Part of a small language model's weights.
Architecture: LayerNorm before each block, rotary positions, no biases in attention or MLP, untied embeddings.
Training: a variant of SOAP for these matrices, 162M tokens, 4954 steps.
Each number is 128 + 24 x the weight over the matrix's rms, rounded and kept within 0 to 255. Layers, rows and columns count from 0.

# layer 5 MLP down (transposed), 768x192, rms 0.239, rows 736-767, columns 144-191
[[ 93 104  85 124 116 139 155 106 120 114 135  91 143 101 129 118 131 129 129 102 136 108 125 102 113 155 118 115 143 133 138 127 172 164 114 104 110 146 149 150 136 129 134 144 116 107 145 101]
 [118 124 125 119  99 127 129 142 123 127 151  85 143 144 132 146 133 109 146 108 158 175 155 150 159 160 170 168 147 152 105 131 127  97  77 144 108  88  98 121 123 138 174  92 110 152 123 131]
 [163 148  72 138 131 136 105 128 131 152 126 151 148 165 124 140 127 116 130 126 164 130 145 139 156 106  82 115  99 143 128 123 126  97 153 108 123 122 137 155 135 105 154 114 121 123 124 170]
 [100  82 123 152 130 135  72 111 135 119  92 134 101 132 132 127  93 117 145 129 133 134 105 140  97 112 131 117 136 133  69 146 138 103 119 122 129 144 119 119 122 116 138 132 130 124 163 140]
 [132 157 177 112 161 125 104 121 162 115 116 111 145 159 138 140 112 131 120 133  94  92 105 108  94 135 134 115 144 122 135 122  84 133  95 146 147 101 130 146 122 134 123 110 163 109 117 135]
 [129 129 129 133 115 138 137  94 139 132 145 137 146 134 121 110 100 109 127 107 141 133 121 115 158 100 108 146 141 113 101 148 150 128 114 137 151 111 122 122 142 140 132 111 129 130 126  95]
 [115 147 105 109 162 130 126 148 125 104 102 104 102 135 134 161 148 111 120 105 110 130 127 163 107 126 143 116  85 135 126 118  68 108 142 128 133 126  99 137 150 109 147 117 175  85 116 166]
 [170 131 142 114  89 103 131 148  93  98  87 131 108  88 124 176 118 116 161 122 120  97 125 115 128 111 125 134 144 137 121 158 132 160 154  92 124 151 113 135 152 119 118 125 182 134 135 140]
 [144 154 109  95 135 129 154 123 124  88 133 136 137 117 119 132 141 128 111 151 118 117 123 132 137 146 159 140 106 122 104 127 140 120 122  98 106 131 122 117 153 131 129 146 108 144 105 189]
 [183 134 111  98 147 120 132 123 118  98 120 107 151  99 119 163 146 164  98 166 121  87  90 152 142  97 150  77  92 145 166 152 134  99 173 133 120 126 125 144 131 123 129 107 141 159  93 124]
 [101 126 141  59 110 149 151 100 141 148 107  71 119 104 131 152 152 148 114 166 119 101 166 106 124 121 148 127 150 119 105  90 147 104 118 149 144 123 150 152  90 106 130  95 154 101 131 150]
 [131 159 116 161 148  78 120 106 145 148 141  92 138  98 134 102 138 195  95 128 107 122 109 123 114  75 118 131 119 127 170 151 102 165 137 131 170 124 105 133 117 121 120 106 171  86 149 122]
 [144 112  77 107 116 112 146  92 121  93 154 111  96 134 110 119 161 141 141 159 184 179 141 116  83 134 133 110 153 133 120 159 164 119 134 143 137 122 151 130 140 172 160 136  88 115 122 136]
 [137  94 152 133 115 135  87 118 121 155 133 110 168 147 118 142 168 141  84 121 103 134 164 124 100  99 163 109 105 128 129 147 137 162 127 164 157 150 124  92  97 103 116 135 149 101 123 126]
 [102 134 168 142 131  81 181 103 141 116  94 116 131 109  89 158 130 156 171 143 125 116 153 112  85 144 138  96 126  90 107 111 133  85 114 136 116 184  92 117 144 134 125 117 117 126 141 143]
 [133 106 193 163 107 115 134  91 139 122 122  76 158 123 121 130 151 163 142 147 134 119 135 156 111 133  95 121 149 160 140 143 139 156 118 136 144 105 121 119 148 147 122 104 115  98  97 116]
 [112 110 150 136 167 190  99 131 115 127 120 172 120 124 149 126 133 171 157 101 156 113 128 133 118  78 162 121 135 153 162  93  95 136 150 118 119 188 144 157 120 122 150 152 123 102 125 118]
 [131  95 107 155 116 167 125 128 107 165 111 138 112 129 125 111 134  98 182 126 102 103 105 105 106 117 112 113 173 127 106 158 121 115 121 120 111 121 149 163 128  83 133 107 106 102 162 145]
 [153 183 125 120 115 121 142 112 126 108 140  94 130 112 121 149 110 155  94 135 136 113 107 173 128 114 127 164 119 131 165 157 149 135 124 115  83 104 118 182 139  74 100 135 135  98 174 154]
 [136 118 111 105 108 139 158 118 150 130 193 129 139 137 114 140 131 138 107 152 120 134 148 136 122 132 120 100 111 115 118 123 133 143 121 124 155 104 115 116 110 147 114 106 143 124 121  89]
 [107 170 158 145 161 139 144 118 108 124 110 137 185 115  68 141 144 159 107  72 127 160  82 142 125 135 159 123 120 127 127 106  95 148 161 128 155 125 106 116 126 117 127 156 143 155 160 123]
 [129 122 106 137 145 145 118  71 109  45 126 113 156  98 122 146 143 100 179 112 163 120 112 161 116  97 170 145  77  90 147 128 136 163 139 102 180 147 148 108 126 129 147 160 111 133 124 129]
 [ 66 147 115 137  81 117  88 149 105 110 180  88 160 157 149 121 116 129  81 151 138 158 108 146 129  71 150 161 122 154 150 142  73 175 141 114 111 131 134 101  39 115 115 114 151 178 107 140]
 [112 120  99 162 139 173 164 164 132 143 158 179 121 113 128 118 172 139 143  87 153 103 149  93 145 141 107 123 130 124 143  80 126 139 147 139 143 129 140 104 111 137 131 154 122 143 136 123]
 [ 89 152 116 159 103 143 133 122 115 101 128 125 130 139 115 109 171 155 132 132 139 154 124 175 120  96 156 122  97 113 135  93 106 128 117 124  75 133 155 137 107 118 154 135 113 133 124  91]
 [ 91 113 159 121 140 118 103  92 145 160 112 179 145 156 165 130 145 138 138 149 172 136 120 125 142  79 168 113  96 118 158 131 149 153  91 127 110 135 141 176 126 143 130 123 137 104 119 169]
 [149 108 145 158 113 144 122  97 142 136 140 115 128 132  83 139  89 141 105  91 143 112 131 163 120 105 111 126 103 134 158 138 149 105 124 154 107 127 151 140 133 110 134 109 158 109 110 144]
 [123 106 135 142 155 138 152 111 142 137 100 122 127  92 121  94 132 124 180 125 121 145 130 138  81 173 122 160 132 122 129 134 120 142 128 126 105 136 135 145  98 112 181 134 100 150 159 129]
 [ 88 203 152 121 104 116 127 112 181 132 159 127 108 123 124  77 122 128 140 112 139 111 103 147 151 158 160 169 135 153 145 142  97 149  95 115 187 139 129 133 123 161 125 132 161 109 120 116]
 [123 163 132 113 103 128 160 104 158 115 166 141 145 149 124 123 102 139  49 108 106 175 108 154 130 130  89  84  86 155 137 125 144  69 172 133 130 123 139 103 100 119 129 143 102 146 130 112]
 [168 122  92 110 176 105  93 153  93 106 150 146 104 134  80 145 131 100 199 151 173 106 101 141 113 121 102 156 119 134 164 142 156 105 137 141 115 171 103  58 146 123 138 129 139 138 119 119]
 [128 151 133 114 110 139  75 130 112 125 106 135 128 138 115 116 154 125 124 132 127 136 154 176 150 150 139 143  91 144 123 101 135 125 143 150 121 141  79 119 109 115 179 128 150 127  91 113]]
# layer 5 MLP gate, 768x192, rms 0.24, rows 737-767, columns 144-191
[[154 173 156 120 104  93 145 115 126 135 117 117 134 113 109 115 124 126 132 134 145 112 146 130 150 127  83 119 138 133 151 121 135 178 123 129 140 116 137 124 103 126 143 149 126 184 147 121]
 [131  89 139 154 137  73 101 115 110 126 112 113  62  84 135 117 134 127 152 117  97 127  93 124 134 126 105 158 127 168 129 134 119 119 106 175 131 126 144 122 155 143  99 119 124 149 106 141]
 [143 128 157 131 140  93 154 109 127 119 159 114 153 145 138  92 115 135 119 111 118 127 141 127 167 141 127 138 112 161 151 134 155 151 126 133 138  96 153 109 162 138 133 150 130  93 174 141]
 [124 142 131  94 117 134 119 121 117  90 120 119 137  98 158 129 125  95 120 120 136 123 121 152 137 136 104 117 111 112 145  85 161 122 124 135 125 142 126 156  98 110 129 119 140 127 111 151]
 [101 135 126 111 134 133 138 135  96 119 137 149 159 161 134 108  92  89 132  95 154 106 115 143 140 139  93 101 115 123 142 109 119 166 117 115 137 117 127 119  90 121 135 112 130 167 103  99]
 [114 112  95 123 143 112 142 102 121 128 130 124 119 156 146 122 106  98 137  95 144 108 130 116 121 122  46 139 148  92 110 122 150 126 133 138 133 149  97 148 145 141  96 155 148 137 125 127]
 [148 136 108 148 142  68 130 159 170 125 136  94 126 179 120 147 107 145  97 154 100 146 145 114 113  96 108 123 127 132 115 126 151 139 114 125 113  75 121 152 124 119 135 144 134 114 151 152]
 [148 143 109 159 119 116 124 102 117 114 162 138 103  88 141 130  94 122 148 125 112 130 109 158 107  99 115 135 122 113 143 136 145 135 132 139  82 146 159 107 100 139 119 142 164 118 134 143]
 [ 93 111 111 102 110 163  97 134 186 123 112  93 146 189 150 112  83 167 108  96 126 158 176  99  77  71  86 130 145 119 165 164 132 175  96 106  86 137  77  77 104 123 160 129 164 131 133 165]
 [134 120 122 116 155  84 112 126  89 144 150 119 145 110 190  85 188  94 198 126 146 136 148  98 113 176 123 172 106 147 106  99 132 122 106 152 120 110 121 114 130  88 142 162  66 129 123 152]
 [165 141 124 112 133 148 102  94 109 156 109 107  97 127 154 147 127  80 137 159 137  95 119 131 113 150 128 115  92 112 131 162 158 127 139 121 115 134 103 116 106 130 118 134 123 169  96  83]
 [139 126 170 172 137 107 133 136 137 126 111 115  99 110  99  98 132  91 129 102 114  96 137 115 173 144 109 136 138 143 120 151 178 150 117 144 124 107 149 140 127  68 131  84  97 116 118 140]
 [136 143 128 139 149  94 108 141  94 138 189  98 117 164 121 125 142 139 123 193  93 103 163 174 153 151 167 130 124 148 115 122 124 139 134 135 115 151 125 103 120 145  89 101 119 142 131 131]
 [117 135 117 125 124 126 127 134 129 121 131 101 150 158 168 132 161 136 104 107  96 107  97 146  93 114 155 158  74 147 112 122 138 126 148 118 124 149 126 195 191 100 130 153 119  86 123 165]
 [144 105  96 112 128 108  99 123 125 136 125 120 112 133 146 112 126 138 109 106  98 131 122 118 120 147 142 145 116 134 134 144 139 105 141 153 105 177 131  86 122 129 108 114 131  88 155 120]
 [157 154 107 135  99  75 116 189  88 158 145 103 110 127 142 157 167  92 143 166 127 123 119  79 126 154 104 105 135 149 157 134  98 140  79 124 148 161 131 129 100 127 139 109 145 129 134 131]
 [145 115 121 140 142 127 161 131 138 131 105 124 113 104 144 113  79 143 149 115 126 148 128 174 160 129  75  94 138 163 133 140 175 153 110 122 147 138 136 125 123 146 144 143 138 149 152 139]
 [138 117  95 131 138 119 123 123 132 148 136 114 145 130 144 139 141 117 147 117 132  80 153 129 121 122 107 123 126 157 121 119 146 127 109 150 126 162 143  95 110 134 153 141 148 154 126  78]
 [122 134 140 137 111 135 131 113 118 101 104 162 128 140 130 150 158 158 132 148 131 102  98 144 126 125 110 124 158 125 110  91 115 101  99 113 112 138 164 149 132 154 127 132 139 103 145 128]
 [143 160 187 168 125 150 136 130  84 116 119 100 134 144 124 119  92 161 152 130 112 114 133 136 121 132 200 131 136 123  86 130 104  80 144 157 117 109 116 126 131 122 145 149 144 108 152 116]
 [100 143 116 126 124 130 129  83  84 109  97 143 197 141 122 168  96 117 103 147  98 122 115 119 138  87  75 149 126 100 120 114  96 125 118 109 106 104 107 123 121 150 160 134 118 152 217 137]
 [132 136 166 127 120 151  92 134 145 143 147 134 125 108 193 158  51 178  80 129  82 116 113 117 123  80 184 129 139 125 124 119 106 131 134 178 126 139 147 117 108 159 115 104 145 123 156 103]
 [130 128 143 117 111 117 137  96 111 141 109 164 148 169 107 171  94  90  95 133 126 105 136 137 156 128 141 173 137 130 105 189 108 107 104 112 130 139 140 132 152 153 119 109  76 113 128 139]
 [158 135 139 146 138 118 132 134 102 143 113 139 108 129 168 136 133 143 122 162 118 123 144 102 158 129 147 135 124 135 152 137 144 111 116 132 147  96 139 143 116 120 116  86 129 151 146  90]
 [141 157 128 136 142 120 128 128 133 171 117 128 106 113 113 123 134 118 112 101 123 137 114 147 159 217 145 160 125 157 146 139 131 122  75 144 120  88 126 129 129 170 113 152 113 135 120 116]
 [110 100 131 122 171 130 155 119 129 130 153 147 107 145 139 156 126 142 136 143 129 131 136 138 131 120 166 104 110 115 125 115 131 149 139 148 131 149 149 130 131 121 120 105 101 112 129 166]
 [113 116 142 122 151 103 127  94 146 130 130 115 130 154 108 126 132 109 122 107 108 123 148 109 113 159 136 123 103 116 141 104 147 112 104 162 123 115 100 124 130 115 127 112 135 112 152 113]
 [138 131 111 145 157 112 122 112 106 137 136 114 117 116 118 114 148 142 148 114 132 143 152  89 137 160 120 144 147 161 152 133 157 140 152 124 113 119 100 121  93 114 112 132  87 149 120  96]
 [123 158 153 123  68 133 148  82 121 147 131 134 132 145 124 106 104 132 140 127 184 118 126 100 152 113 134 148 136 112 139 146 156  79 147 143 112 159 135  93 106 124 118 159 163 159 151  98]
 [130 134 119 126  82 176 132 127 146 119 128 149 143 137 214 125 119 125 125  90  78  86 101 121 134 103  98 135 103 111 102 125 162 156 116 117 128  90 150 149  96 100 136 109 141 119 172 125]
 [184 126 138 112 124 139 115 144 119 131 126 136 151 132 116 167 138 111 161 118 128 153 132 178 127 137  97 148 106 106 160 142 127 121 112 149 143 162  92 122 142 107 185 139 133 110 130 201]]
# layer 5 MLP up, 768x192, rms 0.248, rows 737-767, columns 144-191
[[166 126 148 145 108 129 148 125  97 175 144 122 147 152 121 128 156 149 151 117 116 143 172 131 132  72 107 141 159 154 116  74 133 124 143 128 110 105 142 129 148 126 115 142 131 129 112 131]
 [ 91 133 111 129 130 111 137 145 142 167 136 101 115 151 127 123 147 113 120 142 131 108 132 126 168 164 136 129 123 152 120 106 163 118 129 118 116  99 123 136 104 120 132 124  83 102  86 135]
 [147  95 103 140 144 133 118 157 132 150  75 128  83 129 135 106 118 112 151 167 144 127  88 141 137 135 102 154 157 124 111 100  99 143 121 126 144 126 117 107  95 104  95 111 148 145 110 103]
 [183 110 146 118 128 127 129 133 146 118 154 111  81 136 157 140 109 131 104 146  97 195 105 135 153 120 133 140 127  95 141 126 135  97 105 112 149 123 128 144 117 122 119 154 155 144 101 138]
 [124 142 153 163 143 155 105 161 154 136 108 130 108 120 124 129 130 154 134 129 175 132 129 155  70 117 109 119  95 138 126  97  82 131 158 100 136 151 123 145 129 125 134 145 144 137 132 167]
 [152 128 180 135 129 110 126 149 166 124 162 185 140 143 132 141 136 145 162 108 107 125 139 140 111 112 161 140 101 140 114 142 109  99 159 153 119 156 126 125 140 152 151 134 141 124 128 112]
 [119 133 135 150 133 111 154 136 141 149 135 128 135  94 117 119 106 135 110 114 121 129 106 129 117 187 144 126 134 121  64 109 171 114 100 131  90 161  88 145 112 188 100  97 134 127 112 163]
 [140 134 119 116 123 126 115 123 112 139 128 141 102 115 148 118 124 130 109 131 139  99 133 145 178 134 133 139 129 145 135 163 132 166 161 148 116 124 155 125 115 121 112 113 135 130 145 152]
 [138  76  80 120 157 111 152 184  97 153 142 103 157 158 127 110 123  99 138 146 151 120 119 185 121 125 112 140 124 126  99 114 107 133 163 120 100  93 179 138  93 193 175  98 162  69 119 136]
 [123 131 121 162 109 175 168 139 139 145 107 126 117 101  58 144 115 142 119 135 160 157 101 168 126 138 142 108 125 114 159 171 105 163  95 134 118 127 109 125 122 121  92  69 145 148 141 116]
 [122  67 157 148 128 146 122 160 112 181  82 150 123 139 153  97 115 140 149 132 135 138  95 154 165  61 101 138 142 111 138 142 148 117 114 156 137 144 110 131  89 116  83 119 127 101 122 126]
 [125 110 142 138  89 112  89  96 130 132 143 149 106 111 159 166 125 140 124 205 139 123 134 134 118 198 153 128 127 166 120 164  93 140 117 140 129 129  96 147 110 143  87 168 150 128 116 112]
 [194 101 143 128 153 132 122  93 134 114 127 114 167 135 143 162  95 106 163 154 139  97 115 119 115 115 137 143 141 126 136  91 102  95 117  91 134 108 114 124 142  95 137 171 156 126 156 110]
 [102 130 182 142 162 125 117 100 119 138 149  96 128 111 113 148 159 138 149 117 127 140 134  77 132 164  99  46  67 107  95 116 122 110 113 140 159 134  92 112 149 134 150 102 126 107 137  91]
 [155 128 126  90 149 136  98 146 129 162 139 182 114 145 138 149 124  92 118 111 110 125 141  95 111  93 122 154 106 155 128 115 145  93  86 104 104 147 112 111 138 146 161 119 138  84 144  98]
 [ 66 111 104 129 140 181 116 114 120 128 120 141 143 127 111  72 148 135 136 141 127 123 112 145 122  93  87 153 114  77 100 144 145 120 134 153 149 133 145 119 121 116 146 137 139  86 129 114]
 [157 169 122 149 127 119 107 116  96 130 124 131 129 160 153 123  79  93 130 108 113 126 117 166 108 136  97 147 135 128 123 155  88 145 139 128  98 166 120 106  98 150 125 134 123 168 158 103]
 [108 103  97 118 177 102 134 111  91 123 138  99 139 120 133 166 168 157 141 103 128 147 171 118 143 100 143 122 129 109 147 101 125 110 147 125 148 144 130  83 121 146  96 125 138 154 140 106]
 [131 114 123  99 118  98 139 118 143 101 100  97 110 168 124 107 128 117 150 139 125 149 103 160 106 132 144  98 122 155 115 117 111 140 131 142 139 134 107 152 144 143 106 153 108 160 121 127]
 [138 140 131 135 126 180 127 120 118 149 135  96 104 114 138 174  88  73 128 128 135  97 118 142 102 132 137 100  92 102 129 165 136 113 148 164 122 137 127 120 133 132 126 114 131 131 125 105]
 [ 81 111  91 115 113 144 157 131 119  99  68 133 169 112 128 152 111  99 132 174  91  83 145 126 154 102  54 145 134 116  46 152 147 168 141 127 134 111 127 139 136 133 114 120 138 142 180 184]
 [181 120 152 142 131 126 105 156 175 152 109 114 130 128 158 101 146 142 164  75 128 132 138  83 132 137 138 142  64 145  99 184 174  94 156 132 121 119 136 158  78 132 125 118 121  96 135 103]
 [154 126 123  62 142  77 139 107  94 171 123 125 103 138 127 140 157 165  96 140 121 130 151 156  97 147 103 141 113 131 149 127 137 120 128 174 127 155 104 139 147 134 100 126  96 161 120 151]
 [142 142 122  80 152 154 116 174 105 119 126 143 140 108 117 150  94 107 150 118 150 195 112 107  97 122 135 102 151 163 119 146 118 140 132 114 133 124 109 111 128  63 130  56 132 112 106  74]
 [127 119 119 177 159 145 167 105 151 119 110 106 108 136 133 115 111 144 105 114 106 142 136 156 134 132 139 145 138 135 146 116 129 122 123 171 122 146 102 142 103 163 122 130 121 114 130 110]
 [180 122 110 159 115 127 131  95 109 131 138 138 159 137 138 131 126 134 105 140 110 127 121  96 129 140 134 126 149 161 183 100 101 140  89 123 132 123 143  97 130 149 100 124 156 127 124  94]
 [125 115 147 171 161 112 119 114 119 126 145 160 102 115 110 166 148 103 136 133  98 139 109 111 126 167 140 104 150  81 135 114 108 118 107 142 134  92 148 144 122 114 104  88 132 116 134 112]
 [120 110 156 149 135 118  87 179 129 109 114 140 102 148 130 129 138 150 111 182 138 102 106 126 139 111 102 166 145 130 158 123 134  88 162 134 114 128 122 167 153 139 115 155 171 161  87 156]
 [ 65 120 144 130 109  95 139 112 118 129 130 134 113 145 132 127 108  99  95 104 176 143 115  87 139 165 146 152 114 111 117 166 118 152 163 113 125 124 113 130 116 127  82 127  63 121 119 147]
 [ 87 161 104 109 143 129 148  96 116  87 124 179 120 127 161 149 117 157 164 159 104 139 119  66 104 154 119 130 109 158 124 125 155 105 167 131 168 158 145  96 172 209 132 124 114 158 113 141]
 [ 96 151 132 130 167 158 140 124 146 126 116 131 108 139 147 143 142 152 129 151 119 100 142 116 115 123 131 103 140 160  75 140 117 123 135 142 126 138 170 147  82 174  92 133 111 134 126  77]]